{"num_hidden_layers": 8, "hidden_size": 192, "num_attention_heads": 6, "num_key_value_heads": 6, "head_dim": 32, "intermediate_size": 768, "vocab_size": 4096, "hidden_act": "tanh_gelu", "norm": "layernorm", "norm_place": "pre", "norm_eps": 1e-06, "positions": "learned", "qk_norm": false, "attn_scale": 0.177, "bias": "all", "tie_word_embeddings": true, "parallel_block": false, "init": "normal", "init_std_qkv": 0.0361, "init_std_o": 0.00902, "init_std_up": 0.0361, "init_std_down": 0.00902, "optimizer": "soap_variant", "learning_rate": 0.00638, "beta1": 0.95, "beta2": 0.95, "weight_decay": 0.054, "lr_head": 0.00564, "max_grad_norm": 2.0, "warmup_steps": 200, "schedule": "wsd", "decay_fraction": 1.0, "decay_shape": "linear", "final_lr_fraction": 0.05, "batch_tokens": 65536, "max_seq_len": 1024, "doc_mask": false, "train_tokens": 288800000, "max_steps": 4407, "dataset": "wikipedia_en"}
Each number is 500 + 25 x the weight over its row's rms, rounded and kept within 0 to 999. Layers, rows and columns count from 0. Numbers have three digits each. The size before them is the row's rms in percent of the matrix's.

# layer 4 MLP up, 768x192, rms 0.189, rows 154-226, columns 0-95
095:545537482498474467494494489498509502527501477528501492481495511490475447520536493482497494544509500539499509471514490507438489510525529518454489498471484445511501534502475516529512501478505497482488464523505484483512491522522508528485473475466452493472498491470496538551523517510490492474
098:498516506475496487480502482533517500483490508466515475530506507504514523488508549512522475481493496529510466494538537455485505479558500493478505498489487495523526507451515506514498494499464483491556554485494499503510510502514489502519477471496522518500549495493528487450504441408515491503
092:493483512471480496474473504525541472447457464487488556494457513529476477485474536506504524500501491510459487499503490518507498498486554478487505521518467495513478534497505505477427509490495514528447514511526493481502459523476498474522504459502518490522493522515483513488552492522480538548
106:502499510511524559528504484489485482503515497495466521479462475521501507471468502489507547476432454494496528484473461503506491471503535510519460464513547505521551508485470485511489490535535499496489469513506502471474520500493453494520505518466481530495515500511521501463502533474494444526
122:494484464539524513486546535517499521465527477487500533439507496494520469563489518525544496524478516531502450468502481499500526474560468514507504497525478489468499547503519499481525459493521504509496531520523519486474489498502518523498464483478523504505503520497464532493531502478536511549
092:511463516507533503457470507537510509498502532552518477523537499523477470531497490501516529497496490514555547535513501483506523530556513533533543506514535525511507502508497512457517468512535471536538478488520450492509497490492504504480479527481520462501499536533525457497477505523523543507
078:493511545470505500514499515515484513510509511531493514502464513497439469466545519505553498486516500493536521480541435573498537490505487484490492523505511481483484516473517481490521496511537505523470519515493536500513481475477521526500523485482529474470465486471466523510532467506492492509
103:510505465504514494501463515504500501500488515478503512505515492502505548529540492516532531505519493510518488467546470483486463516487520511545517530523511521485514501466542507457494483476528447479497474516455549489450496497503501558428498508539525478490489497478485486460479511529485453490
102:499487500492509515533504462473497485494504477519486511490450447487511451465524531476475473512503578511497493516515553518500512488470504439483493456507511461487435518475477512529489437497535476494485517505458523488503501503504504524478495512508538522454499489483472470516493519497510507496
083:491488528486478511514471504508501524506525530488505579450523501461520495519454473468498475497478494500473506457513560528535499459493474487491516489485506525479550479505493500465507483536494503526497489463558535485501502475504538507479516472481555495501551501502489468520495483507512515508
095:538472500524482511521497546496473525515437476519535503521504538493471488498486538503468460509467508512504517489492532516503504482541466447525486533474501472489463454483487499532459538524538514550523505497476452515453504521537524464517548491510521504519514481464501497518503514521467473512
079:513455491513522498466471490516506462503451491520472518489476493522491513534487514495507497511466490499468519492500566519531495474520491509502492519559437435521468470434522518459482513471498498525522485478521483478510491527482494520560503524483499493483495511514523487480469503529525517477
109:486488497486474501468522492516490522516514488523484514456474536509523543511493490499583503515476560500541496438517499526507483505470508501514472494497462520506523514464476534500506460481475484526486451459504508512505469495542440492504513525469496522518479531496502520469509494484511523525
102:455491547539513510467471470480494524508487542506497516490552473514523515520506475504522499472504521487494503531501517527508513462512507518493490460509537478512522503529495495511496472545517525495526505508514479482529501525543461509466511495448522514521492543477485466511547520507492515512
103:469511498486495473539515503499454467482540462469522520499555494501467505483494511516533482504503538521485489501519481456521467460516500516492483500510451502510478518495539483546486482484511517502506481520495466495530480479509512558533513489516481465528478497542498493492537515492522491458
086:477442534488502502474501475522480492519522533523511535491478507489507509478507490480503511484504531508484527500512458487500489499493480466463485510513504436449503510502495542551501525505463490471516530496495488487507519470501476495479462500500505495497521514533458513460520448484461489529
089:538485525498504519501484510519510502529542520510489500550505510472504467489482504487515528469502505515521496517529495499526468513492520498502468530513529514477497507454459539524484490517492520442538522466528475497511501485523487521449506507521530505521544540503500538502530499453494491495
104:478521507468520510488509504539509512511552526489466529518471432506503474497547531472465476477480498530519484538478535461510507533531500492517511488507446493482491453500484521472518554526543539510495512468462548504489510521442490493517485475519516540544511462494473501501486509472512495507
089:468498517477503531514528472500470501489535509489502530444513512507533494527471506533494491524478506488496458468526538478518540511503486518541458521489491465497468506489493448468496493490510500512517479481481535483467502507501468505524493447464466532505513519463453522542529554493471523510
078:500530536536504515520510469527485508499447541534506520508508530504515470489485470506483492484541532540502496504522506515476469513513497443485523519504493501513518507496532492483531464521483468519444520438477497517501484472525500492480520527531512467472526466494499531511477547512507552501
121:488498496496487546471491541480497546466475570510464491468509510476495516525537453495491510464517536498467484510496516455487499522489508485466482528529509481524522526467485520490453498522529505545531483522472444477483530492518474506479513512477498479493473492508525527519520466520478493507
113:493507491540505496557491490460501504527464514517467488492486461469500549506477496546478542505448470497476497487513499498500524498489567493460507507465505502506541517509512540489491506489487506460490501546533466519505506481538477494475509475475507505522432514454483472500525480462509480508
109:519502500440548507466479506485504534476502501534493487542514567462451523454487489496520514479475486526520525489509500525508522501482501520497527516486514511539520435480514512471531487495514509507498544480515481509498517472532480477499440471530487512508488509459505485507501534494521488569
113:511471454494537514499534516523504503512522517427483496489533511512480494518488470493458535514442494456564493537540513491519501529465495497524521473456548484448529516474511516489518518500516535483484501506484528495553485517514483479479536483493540510448505533496513477511498505506453506493
101:495517511505457535494516508502469566493465454481531537511507476526460510504493476461531495495513448511519520457523522494575493483495498471468507507519491490467521525498479532499481478503510480475487522526497477450496512455477504489520508533527478477505493499491498502510482484506512489512
091:494450509484501515498520473482514469496534503519490531491505503486510480540511508540470508499555490561493495464506504523532503504520513538551526528483526501482483501482536527527494507515497535455536512502471485513516526515530526519508553545433502488493506487536429505497489483507522503511
108:510483539513496539520508525494497486524462487514474515485544516488496508498552480511508474495519486528488475523536470503481534499452491486492472482509539502530573494506486486516480508517506472504503474485517510481522495498536510520533471499505480498518569542448494540532528465472526464496
106:510471509451479541509508456474483491549528497518520489532480466500479551556470450472524510519474555522493484500535494520488490500469505522500491500475497461489491515459511520516520488492527513499494515473470492510474499497506447474492481507525478515491507529490472519540497488496488438529
092:540565470486499461513480472464505504521558525516511497529497482549507508510496504502494524470459475541526511469556512520484493479493491507521489538486487485503495524506494544464497484506470469496495485541525520443501456496508474475510541458476502437494512513483496523472495486490500470546
096:530463495512504492460525470488505494488492478502479521488512467483538475500523478484469491483472502501480488436498501477518513489517509500477512527501483464496473497507517472469475517541541474492517525493510501520501499498492508483523454514537478520525530460505506520475465496511525498480
112:459500488484524533477473492478555494540530465548460522518534533494461505528502504507508523517556508463469527499480506483505515499544491512466495496490521510498480503504525509518468452496456508475512488529452491478473493471510506510569494508521539486509472450544517475512540522499481515521
090:526510483523494506505491494477470485504486515492494460523504499499531514498460514500473490488437478495520556497527471529558513499488464537489561493476491529517507538468483498473516544500514413520509498480508456511530506533515513493520484481486501501539500514529493502499465511462520524472
104:488485503479517467484465500488457461549509438525473482532485491502496536487419471500481534484475503508495543499501506500469443479545511514512516474491481491518498529499475469474555463487517512480516484502500516467508514498534508488503503495507473509524503535544497477497502492474531508513
093:521487489479471523497492492472471510512517484436502513523486462528492496496563496451507508537518447512503489529541515504489525466506471430481505505517478519513480513484510509472507547464504478510512502485526480502533520518505532539477539459534509478496481499466486468479522498517487517487
110:517498522531520494520446517474507494505487508531504516517481490468459510450471541502535497483497463519488496484519476542499485471459473496476503509538495505499502545474505464495512501467468469513465533521513543517495494516505533512443474484497509521516462528500488541469487514470505526545
106:503491529514489511518518508491488494494480434505465468499482453505491510474535513494454514544484467499543483487482499510533541504478492550520538469503536475484470454484527463494509541497509412496494525484494467478470500513516512516553505466497466510519499492495520472523531545534503513514
087:483487491475480505506482510506511506525490484480497550448478475480482454478493488529528542516486523479487502502513512500508520473465481515473493527479488501480487552515460539460475487468523464458550497500537464475518492529457473506531475478517517534538560511529499470489515499502473546515
097:528548497484499474483489513477479522478502503500475496512542501523460517497481501515534498506457513584480534492472503462545506483484498493479509506516523500493489521517501527513521472527511533498500473495507519551536494513464464509492445520488512452506521503492507536500505477492509502527
120:456514495523496489561451508485457498512530483498534532463538496460499506524498484514508522490464447526511492483490445506528530485514502506516502502487533480493501465453520505503510487525471453489493530522519507530554506478485470513469521469517502549485518527484503459543481502516497500491
100:475507541507463489524517505510496476496492500451521487490477519462508537511498498448487513502497502463478493509532492465558527531518503485506491484482511475466460536498514489524489496508513458538496536482528499475537546493516478468475496524486505486501488501490513506492488479466516532535
130:509498476446457499502468473474451487470482473517532491501518463520510510499517481543479519520519521522511483463536509483494539496514533483448499487485528505532449496508502511480494506521472454514487508494522514501494522508496476501492481567491537536499486529488514522484533499486497514491
080:515487517475468502468492528459460501488483516540524505480504492526429479491486438467497508518485523514516509517510533488496513508529542483484496501533491551468501503489534530518509494508476476495480514531521486498525486519457504523493493530475462513510472488540471468541551418486489507476
104:555451470485532470482528486515491461487504495501488519486505489468525536468528549502521515503534532465524492506464515478517501515517501471490496496493482500507515523496503496477491458517522521502494533505510503487521476486538548491468474481511458531525497557483499467520431492468499483511
095:509482488471481490480437504540492513545496507501553481502499497500513542503454506501519502476504436491508498499474527486481534536503452483481520512523533525460477512487484510490506510492514496499475512500520471489474517528458502504466480453542505465495486511518455519501539468530488486481
112:484488486492495509518524482512488468500514498449480499467532506511481520468538508533507508490485490526554446494462478519517485518511483519465533480485557491509492495487516512487484554515542472464506479538483451516503521509503497543530509490515537473485496497516514491503482510488466458514
106:496464491480494497493490506495472503485485504566523477494492498534510532540475481500539523481459499497510523541532611486504486499476518490465512482496492538483479488518544519478523511551465455460502493458518495470462506511511496481491489477502527507491492454473518483511521507456490513485
101:492524539475522485521475482490506510537521499497480501493471522519507534491490526458516531455505495506500504505483496471475528527485470512472471511481539509487543521447454493517479462532524569533494452512444544468501470540494483533473515514505523528514550466503510517471527513534504483502
112:519513518504488501499485481472491556502480525507492496510496511534489538472530462484498500497446517505462541465481500525498481536526521451512506522495510493500505514444509503505489526507500474464484523497492459519523508477506449465544501473517456513507515543486500532475447489496469493502
090:498501529519484495511504469488469562446533500499519506524516450471503509517527495514508474518511494513487465510515501528484545479493497455510483481454503503555496494529478543502484563504509482510540533522499503506505477516497481497494497524555485497516494507523532512524500505536442466541
102:489509492534492559553482508469496469496515472508513497521539481498454524470551522470504473486541505465527491506490492457489506472524467505547511497511490502504549550517518519504507510470516471507505494504497491502499521493497472477506525484500492527494511477452510531491495488457484514470
100:514537488501495510500489480503484501505526520495499539540500511481530536511535531509526491465496492529492480507505525496534511504506480518484486465492475466504526533507499469490549490481513533525425494498488498503554549446536505517490467488515494493526460458482522488490536462537507496459
090:474506525543466503489487495509522480544501478516485503498498476501518525507508515473517529467484473524510488471491481491464514547459492486489507461457466503473457502512496475496486520506507473512490513494508489496527499511497517505479445504493492455452483488487471506466502470481492565489
095:495487535515538505509438468479525507453497499502487524529455520460521517532546488514546514531509520543531503484500485498515482501509507492474513498516444506517489533528521501473494489509508471506469507518456528517456519544490494488498543501492471515510479498440475490472543534485471499480
077:503510531496563538488499470522496531470446504500477541536543519510501499545534497474466492505504462466531519550518494516526509502515511537474502510505520473501500455500528492520479467479492482495463488481502483548478488481491534489481525526497504505524508519516516492504533478465473512519
101:456488509525497513470522504504496514440532467535513535553485494505518505520473517471524498479507505514475513493487454489507498549501514478490541509489552521505525485480450498479496489479508486481509505511515496501537498484499491475497545488502548486551442536508448538452460463549480503520
111:540520515483502494469500525529505478488520493500499519490512508474497520505485485470465525541518470537524465519466472493497483503499501506445473537485491541477558535535486445537491474486469507532513496492473507494519428515537540489474501504478497519524508468514538528515454452517508518470
103:565544505495521495499494482508544456535497533503528488547517505472545519492504527469525472492521475500544517534538481510529525468502513477500475502473471472520508508503492527498533494462475459488552499494481506431506525489526527498498481481483494487520462504479491500510496499485476518504
111:477538546531499481503531447465477529521498511438481512503508496485498501506491504500517505533442516551536510498506529460515527490563473502509492489489488475488507514553510505496508508474475494509472454491518535436500487495531539526477513508488468537474481490468517507529487495500519492479
103:480513474458525484494487510527516497488493484513479487550530537530496513470471490488532511490449497505553486476517520482493492479533524479526516514497481517527501456512507484485527465498498466553513490496480525457502469490479515478445505470490496490496519471479453481487514484506537475479
107:488513499483503511457502486483485517514519477486516459515500439497533460538535485485509510524492557488493480458522544519527527496508493526510511467490528541531456513499475509487516498491504429483476491561477527514529513495482541517512495508487508460520501503474501467489494510513474505412
098:511480437503507489463493507464509531536498510490476508473474527509522536507495489502471482545528512438471515486458473535511517496537532471506487534503522496486513492529547501507477449531526506510474521505550544497536468522506479545492482461507497458482525503509510489467502514555511517454
091:460495507467502529528487494540490486497469518509522513506514535500472521528514496552497490545492529548496472481500495501483519509507491493491535507492475527508494486499564529500481468528515440490533535506544486523508484491530497471498522550461506500445526511458488455476553503519520505526
098:476512516473489487468468434476498513495468496497505504529466540465513495523508502476502548511532459494468524503476507524523501494534474510531481450482539494492482476506513472539470492477485516504503458498504473521514502498513469522555519482467523468499518507520453483471490534509506496479
106:516519498496462463523507485473488497470480522462498474527502474507477511472534480490473523511494441491502488543474514453486500449492464488481524450504479498528473497456525498540476502541483493474482500519514485496502503499548505481503483467505599493489541510519487522505484513459521472537
110:534520463505516506499507499483472481528497501501499542505455487488498500480519485483499502487550508518493503491504500531531489477434497513499480510515461460501484493501526515473527475452511462518468478519575448494532521465476458491506503496500514500518456479519560515509542508501447547497
109:528501495497501489470450468407535531504521470517475502477495473488509479528505475498502503470477476491487514519515524492499529478517495484484554496476482485486524528514499529534514474512523500455498497524535551455514531495491501515492481483481468472526496519495442518496498481498503530538
101:495502512488473539507509544482495514445485532534489548529528494503515485531482528498564526441508513567501561453547478487537482499484509490550481518481489481509473501457453476490482525520508456537518508514493529509518533494512481520510507503498518455521526477487476505464532477514526494521
088:496526473519486490464440528462512473518475510506517528507506464556547515488473523486472491515499501524492478501481504512452551472539508522469477541515517517518562552473499505498502500513505505495478495512498488518502476518555497456456554510518483525471501504476469496485513487518493536491
086:528507553511501491549480526445501503509495511500499473496537501496472501504519511501505495518512532527486533492521490521534536501520456493537551527470504483492480510485460472513579485478463479511455459527524517485481463486529501527497508500520473497504449482548464471517486473501485521470
104:504506516521499497510489509478507441519481481498502492463511497501522525468503458493468519480477508485491495549523425526494480483470485518469500499470479485471473526501484522510455517453532500561548460512505460490500476522501508511477490464531491492511477530478467489490521528444493551491
081:464511533497473505516478487474464504470484523534481520522503511500483534473487529472459478481528524523512542540471465472498490492496539499530498515492519488520455482513536496550502505523528456484483476527487539485522514463542522527500538512499469558490473499461513481488479520479514511486
110:485512529524527477528522509500484494511478509489474457446528497532478468463492520494460502521478450526500475542503491491554513501505518536446464470507526482517490501545476514478484480529509459492518516496501540502513500488485485499480516478486526474487451536503512504530477494537482502528
081:559500491458482525500485514516500501533513484492499489481501524529497522502488475485487497477487558531512482465471533491511463509479497495556519516522486471478483499493443470516542512463535464488473476537476526484500490515489495514514527506479538481541552495464456523498515496530500522515
# layer 4 MLP down (transposed), 768x192, rms 0.187, rows 154-225, columns 0-95
097:504483517479534481482514528504473512510463485497482480466532464524467465504535531511461533516529465528543510478517462500471515505526505528487516496553474519504485478567468548497464523489476503519455458512517511519558495552546500509524480517493532477472467507478485485465481489488517503483
078:453504504503481511491489495500489517496483492501510466542507504558508490479482502508493466505513507504469533519493476509453499426473480484469510515535492485474491497520472520500505469452510504489495583486484489474513480493523485493471474463518482517489466493506498465518531524474524490485
084:501527448505449513479505490531477460474542502530553496460490501483472484503440533486476487457549514488485503512499498505526471538533490511532500516539520520481522514529506472516481511491494511509506437527489575533496538560505512509482505490495474515493486499509517500511479519503546515496
111:493474530509475533486504484487547506484532484493490516489494529495558518496513517491474504499514552479545468507560499516473445519470472500451524514493482478479489484488492481520498531501495446486481483500512560553463539522581552503543482518496512477496465509550465454490513502499506500501
112:505504489528470461492456490525431476547507518480482477484524466475518511446476472505478494496464493517482537522453485486511541504483490497496458492466536520524493475523488502487487513549533510489465492503501488483510513471507495489512531482509502524474545496536475478516486508460511481484
094:513523563493519497477519467516503506471495495495462493463463507520542463519493562556456503492567495516520513528476551499534543462515479516499484467508462518527510521492508506506491473459531515509496530543516512509494523547515471498481492568487448520472495469492532500482498496454536499530
083:477516512536488511476502530528489505458490549492470501500461527497520531508502504499488490480509469498511505515504533514467469473519521531471522525508494535509530444537493482496487543496478457503523477478533546528446503518539527545525465544468461491515516473484508543516492478523491453464
110:509526531567524517505491511468569494512479499549515540499500530493476485509521507494487510509455498486477480495493468511483487474504528529518465518513519542498518513512566479506475490495559499522485474506503483498473499536488487474499527506565534522529471521514491487478554534494506495529
101:488485481523577527536499507460459534531501490485462523474516535484494501520479505506519474474499468504491526501504510537481502476478492489534489558516514532498525481510494536474504472534509562466458472548498500496520491498502474533472458517523488534543524491532521470491535481485530517476
064:502569504512508471468513497522526499452501531501514555481512487488531493476526512501500504478462452528517520457524504524488451548477500485476482474537470501491522464522526510505483473508509521459464482509481488474470510510505523513522492542495514477483518477518538517488493448466514471521
087:496533479500494514503497461460537503469512498502500464511446502461499519421481477491459490463510478516472489496545518523503509502520448474463487482489458477500500491497462530514500499523512475449487494482527466497493521431554499519515501526511525451517490446502465507473504480487488479471
080:488528520517485465504517483458481527501525488499508475555523508481537514505450489485449484510519541485521472505495489513507514496498523518516520500493555499473551511537507538431508445552510490491505510530507486482493488496523478549516486492477531515496489498495518532471499463484460450513
103:492484542468481542499577526425502508470481494487514510460521488510445482508497492541463464481536474492511504475510509506501518534507522487562500487444533534493477478498541484497495495504497524477428491511476465456481481518507514500494447505493460521511486478533500479532488488470504512516
101:492491528468521463476530540495522492568512517492491493496537537485487515523477450516481511491526543488475485514511535480477514524504460491500450515459498514462517472501468486524467547479490490496512472512462514509523496455446514501482464536525490498514493469525505495494519521481470516518
102:478529468531482511521498462455460480536509503527489527481472466460508530507473486496510488462481506557465496470462538498467475511509494499506515532469487474486498511459464534494553517499545510468491483505477543529493514484509466519517468528494544480473517521511526474510502534480491465540
076:502476525522547480527520502463486470487479525471473488507511541540488469440501507518506499488497500488492493494506511471501511559526501502490533454532505512468474483520500499479467498488509527490532495489528491489509469533542496543505483512481522540523497525509504489466510528487494506463
090:512484506518506495506500439544530481511496489467488487435524505506493511515506529522497480488478478445509510484466506507518502500532481491496515514523473500474469481477501512554502520475537515521501468499492509506496556505480541451467511463514495556520485495542531479510522492549504533488
104:524571488502495514531476491463570489476536513484540527459482482497569518506545495507491498476466518477498507522487466494517532467491581506541503524508499496506528484511505496518427538528476493530478494475507497519512503501505510506494532492526526518431496489502466490469464506480517476496
092:469508483487524490522490502505518475509486542488516478507430535521545515511535539524495481533522507471492499530515535491524477452545507522472508485553468510491511474485539481481511477474454502494471482505478553510461491494513517515521480508495461494541478473508500480483490519536505493515
059:508517522477534438502491502480525509517493498511546510494496484506531482492498501497474476490513501538519487506499490500456486554463502492490484505539499527458518486495499532481521494499504502503522522498488513474492553482518504499530502505536498446491463485505523511473532481488540451502
116:524468528473472464473491486502489495464488498526487467479499537537495467511511504583492498455494498457462530534518474463519474494474522526502483512500511508507463507500501528503501519488551485536528481500457474512480510496506457517503521526529453503465482508506495467507486512473523517500
119:515483511497475518459549474559493528521464480495499521469508479512512509492523475472507507537463480503496499479535477488499523462470489531551502505509483522509510516493533503422480510507446509494517471475486466495532514461484487489495504526549492479476502517526534488502507515539499499526
103:500557461526489493519472509523494520467488523492518500515496533503454533508446538541511494487493449502498512502533457478535532496468542488514463494507521487493467551515540477516525469513511513518496539478503495502532472528509526516525453510495514504491536518514467497472484478528500527476
116:508503503504460485523494529530536491513525479491519494511512470507486514507479536472507463560452492536499538466514454495543518514506527476528482494463512483544458504477498492504523479485479487461513519487447513476489512516496477491482531472489469475487514465499536481503451521491438519550
094:490516570502508542521505474474459497504487531497502497522481514490486500459508473503522517467494521454487543523522497498487470509551505489466508516470483534444493568479495488501484481526489486496494487492475487443531505506504510500497499453533517524495488517469498476483449487508455483532
088:541493544537500486508482508482460509503501499508512507533493492520526454509474533399526518473472460470489472498513510523488521523450521503510502526567479496483481529493465491501495474516479505498491492477470544461507431494461487499527507500561502511495510495488522500448509520528468493502
107:522498522470517498524505500513487504518508483505511519489483499492520484508474492453479485472544466491436500520499480494504475484502443526463486457514494518543514474460502515510505472474489493447510459510507490472499486456478466511495523472490455496481511493548485551516486507489544463481
091:538482520501493511492509486493527565508463487473487494452437496488491448439497508526453482470533494459501477515465467511500494460503478505493518500490524439501493491497489489458481512490476488514509480502518478473515567521501535490486512506525478524518485501504489528461526505495512482479
097:519519515436510458534488490526490498494481536521506516512507455513533497523463534501550531506504505502486514529468519514509506470514527534542518491558539495473464520489521538472486455558510578493447554531521496500506481495467509486466520553497514516493515497525517493459520484496526460481
095:485481468503503483548516431531513481511517502521515476514527457508542523484500489469523460516507515507506479484503481495550500450526494500493474483504519553482463469507488494481502523479538446471523507469481472528506478485488484496515502524527527450516528497517496446541497516489508473509
108:542462501494509521487531496490431505491481504486493537485506500503519506518529485504530555498478514509528511511466510508494503512460472509525494469466510495524486505511517531480497506463533483490467498532483520480505494514551519513507507476473534488454532494542506541472515458491466518508
096:513507487517500508474517534506459511449493491491486499494454442500459493497499465485493506489528486483460536499536509513453450483472507477457474485541504480520473512501519486505485487510510515493506493489479489463537504486475502488462473502472503513449491489517512488455522473517516495514
108:472505493471512505486504479533544576496508511465477503510507537491508492478496502517460509489527493526537487511524448479472475521505503504563504486496521460483510510512513556531517497528473500494511521519479489522506477510473463487469495509540516511529464510471504505473569471501448507533
093:493518488480538508531522519501528493501525512474509554479519487492507494516476511496488480498486555482522488520470501426490491514530462453480532447505505484524490485498511449501514495485502504494490460486484541507518535536448497508523476488498506510517499522460486539502531506558500497495
115:532489499493499558506524486501520503508529508502516518491463483462448503507500528532510481484513533490520463510489472521494451489481455538530505453504499549526551505527490469503584553496509502481479533500488500469500556493530453509503517533518505505497471503463513519489455490496492485473
095:515487534503507492511472535469499493514488515522492480501482496489511476500543460492540547482563534490515520475522493469489535523471498471514502494544494502475501507486453490550470522477483481544487437502518500524510498475518520466519540507485499524485501490467463490521516531500476497537
092:521498500450480466485495476487489516535469457519545517514491503513530508493495517521500502462473475506507465476505490504485507515507493506494495572490507492497547542479551550485487501518489534516506502458528530482468539520504457513508466521496483507474503477551457478474482525510480514520
103:506528481464462501539512502486478511484495482502531512544527517509508488492465516507477497488542466455518497519471516489538544505519469525469515531490476465522489505461515493478481466512523534482474513519531508487513492468450506552454455515473448541484511515501464500489495495432521504525
122:491492523514488499491521484499470500462483513488522553522453449548520489515492555498483467498494486468482457472518509520494469501562522517513520534494506520498476472483474423490502456495504496473495503526526516495521502520446505473486474490478503461541483505469460516530510489428506527509
102:532511495509532510487491516527514511504508489488513502507485467488482507559483480498515517526535450490495503467475482487481517512470494483548544452535524473468487483449487498519510522493527515483503577511485469496517559448475498505504531498496534524447470515482528488448528556481449477507
152:492497466523454499503441471463446512489550481458510493495515491493510519503533482540506518504488508525485487464530510526490531514541531506439490495503506504466439525498536484495482506558501500533487490495538475508496474500502510483467469500510517554552510518490512528498491510497495495505
082:482543519551466440475475479499523473543516522523493450502493533494537535547496461518510498457486517506496534496499463539513487497497487518509483529497498495463490511508506538479479481485507534525546536523522509520506471471506508469489509485506454508487499518500520482444486589485524516533
108:495511428532488509517509499515508556465513480518472465439488460538508443499516481528481507518476513526501485492511513529525506543471522519536508484503484442526459504492485474518500488489537541515489497497483508532504535485480498485468503502512455501516495494501499506503541504518476542448
108:469485464483456496489576476500467518497501487517501550485460503529549540511497528479505518463499505474526484524504526479519500535528502488515521488502507504513517537466478496455536480474526483490485530557486495530501529515556463476520546479534482492510488465510514489504524537461455480476
113:499497509485486502492532487498458467506510492499510516513535498513520486464503556485531475489511512507505504494455469515468515460532513471514481495482474443515518496490517537548536530512534530466464457476532487519510530475490495467505495442514543510520514462538536530502478513501463506457
113:535488516511504519482515481524475456508529499506487455498532442463489484531477498523497432552493496504515493501510472540514481510485487482470498529501513510483519493464497468472524534544498444480478483508484530502517464477488533512497518496491480508489455575542492507501518521496514488527
103:543556470446505482500505512501463526510502490508525498442505554483504494486463505483538488496484526515460474517501525487472528502496522464481488502503519511468549536494497528491458522503502487496552502510492467493498478529488481509486527459467500534526457454550506472479490487501515503497
110:522497520515483484529499573489507514528492468487522498495472473504520482501484475491508498476461507502504546491514505515513482473524493518493504514519518519515509527435522522478508526546533517453486470463523504529468537482511504521480507510533505491472475476514532518497536451473511498527
103:476501513521502524484480531509524459522488498533484508510481518501493472470512506483492534459501484499512532501501440505528491496501450485505530539522496497470514513441488508505462457531483495518544464431539467483552509463486481504468499469478473557487513476445511506476501521460528480522
116:523512481517491475486511485486495503489485508492515466481512490535503464483486501501534518486501495487514522496538475497528513509482489461519522483484485537465506483497495476514508512474598531503462526503468528449512467513482526549492465549462453488475479562466497532464483520562537511514
092:487546491457473455526486521528512518441487520500483482541536521521501530515481474513525516517487472510499513493503465510512559512525530474555518543502517494474544483478430538523465503522488530478547496519478490503501497493509535495499486528537512509525545539498480463488498503501503521510
092:487513574455521500514492495523487531485484502495473459513474507500503528485520524506491505488493560482492518513562531539511525532508528470487482535513491509495513498505472559517458513493457536545495511516501513501529475491503515479513527491525508489489498486514519473514544486490511511494
095:491484513536510491470539523524444482513507480485516535461516487534500479437543478487472486518496470491510509489505482518486465461502503518506490480510506505500511495506516498530493516501535537493537491515524541540524508441498522520467471513482504517500523494510506532566526499464495502507
076:504533498535452470466484542476506523520479505501488488507530533507490487455472507505521481461489496497462490536499500527475456541502500529486491515481472544491492504514520567446441468488472524533503485488528532441519489526513486497507497482504488466528503514498506480487491465489502490485
103:466518494477517534512498466516536547519491518502477535506469552482509545480540487454477526511512486459477526531496518560483499475462537508552508468475456493522500511525481534493474450543473469484482472524470534503529537506488481474475480517522508490478494480503500486496473487515475498478
121:436493501492527474486512493497466488538483460483466480498514533503524522553525518490520486458470527481497526483501492503509558511523476491535489474515467455520453502507521539485515499506559466521462495473519543513505539483454484476494510461526486464501499533513463498478509561513494468529
097:473503497441540552470483551518455495479510484534477525449488500505515472495496532479483516482541531488479481500510499500518542467485547419508505492462510491497476487510508514510494501528497506529531510524515477498505493493480458526474505503544560479460516488542472486465498498471499505469
108:509544510481517484471499473475509556540528487478518533501558475554489522480459509447525462509496507486528531515551523491533515514499547457535491506518526496518515481502481534504525471503485478484490528507456491541479441480537500493505489525493463473488498520496513483460467508503518508510
106:522525490513530489467566540508572499515490484523500468544510462499509450501490454523527509486472494525489501534473487483503477438451514520493513485511493487478520446544505468516477524491492515525450542487524526494525535532473478502479524530553476444502517518509477522507547509483478477507
105:504515477469491512466526512481451461486446512523488500513498515503517475513486483495477455500472491495463519502489530514521524492516469492497509479557504528492468521522520503457524494495537505507493484480521488460494484501463519527497507522518479558519500519486516502515509565479496482447
111:482547478500531455508486506465525470513508485466486488515487518511516507524501523501519496523535534486514543508543465517492483508537507466505520537504511495484518523448545516466488491462458497472500450468535495517515496482479508468515522522500519496485542483491520504464529489489488493503
099:483489466512444494510473544463476521474488517494486480499523483458490511497504495539450477495523486488500455497536513440512503516509558465481534488512482471495478526546515513496458522495468470517510466489487516487481553518513517519504494557505503530500510486502464498544499498506527535518
098:468480515480472515577473456547518502492492489507529451481513462506471561512459523494505503520468495486522513521510510539472487532490505486491507461481497529476473503446503491475541480458513513506508480467468523493513504477531515457493509536508508499513538498509542465497478478536537495460
113:490548521485544477492502482534535497484492493526523503563546515486496479534510516533497511518503504498493521507469515494488498496494477538511505481458491497571469458480466503461510487489500517485474529459497486463510523499477500517515539526586468535453488525495495437502509524525502514466
102:502486475483513514501515524506516530454501509517497523470509511506474497486508507488551521495504516440511488468488536512494508555482519514530525486488501532475487506445501523527515509548499494499470515505475504448515523461542464536526532522537529505497485503494554514523486536491472457508
107:509474515464524460508511516482498520493520480459472487556490468515489485486512438457504522522500524536510545490515515485475504508481506501478504511467476474487442498465505511465484469476508504493496491504447467520484470496512481499504473476514525458501494496491496517468525492527478482536
091:467486475487483498542505487484477525464466551476487497507472506481515516507440521512481468507501491474517472522501493505514474506510449498521495481484529486454505551506448495521521476513504492487478527520537487503539490491503477521484465517532537481505526510493515450448532464529482487502
092:492546561466473507496513498526459498467502497457560485489492496514460481537491516477516476482495555494500469509506518538517493489503554503549485512506451539488492470486510524494463498432468492518540508471491505473502440500457508487491501524496464533513508514569512487490491527487505464498
097:520520542471491467482491482458522494489445507532519455516519485506504478496529466503468523484443480508529482527540507473484515545468511514519479446504534490512527515526502472476445493513482500543537516506470472470508474518493502485512503516477468509499499421492464478413484516515495495476
104:449510474524486463539540436512473531466531508472478500436496486535442504498488480530531510535530506499483463439488477513477538496527536509515497504497551511489521499507484523487444486548479501490518538502518506512486480497503558510496498505485512529516539490477483476516506495488539536484
075:490504502475537485492502476513511451517499480496494462482495495527520489518480528474480474469524506483508440504512478516506491483501515425436511525529442459441516492473496553487518462478507491535495496495517501534463473511512497468474460492505509480529483506553482469482473473455496472476
125:497482494505506479518497499473514516489503521502484532535503532474575500493465515484505492490502501506501504572549551469516478517479507514539512537521524506500456501474473546486528511443491508560503502470458465501477474478468519480504472518525509468514501498492521495505497495528476445484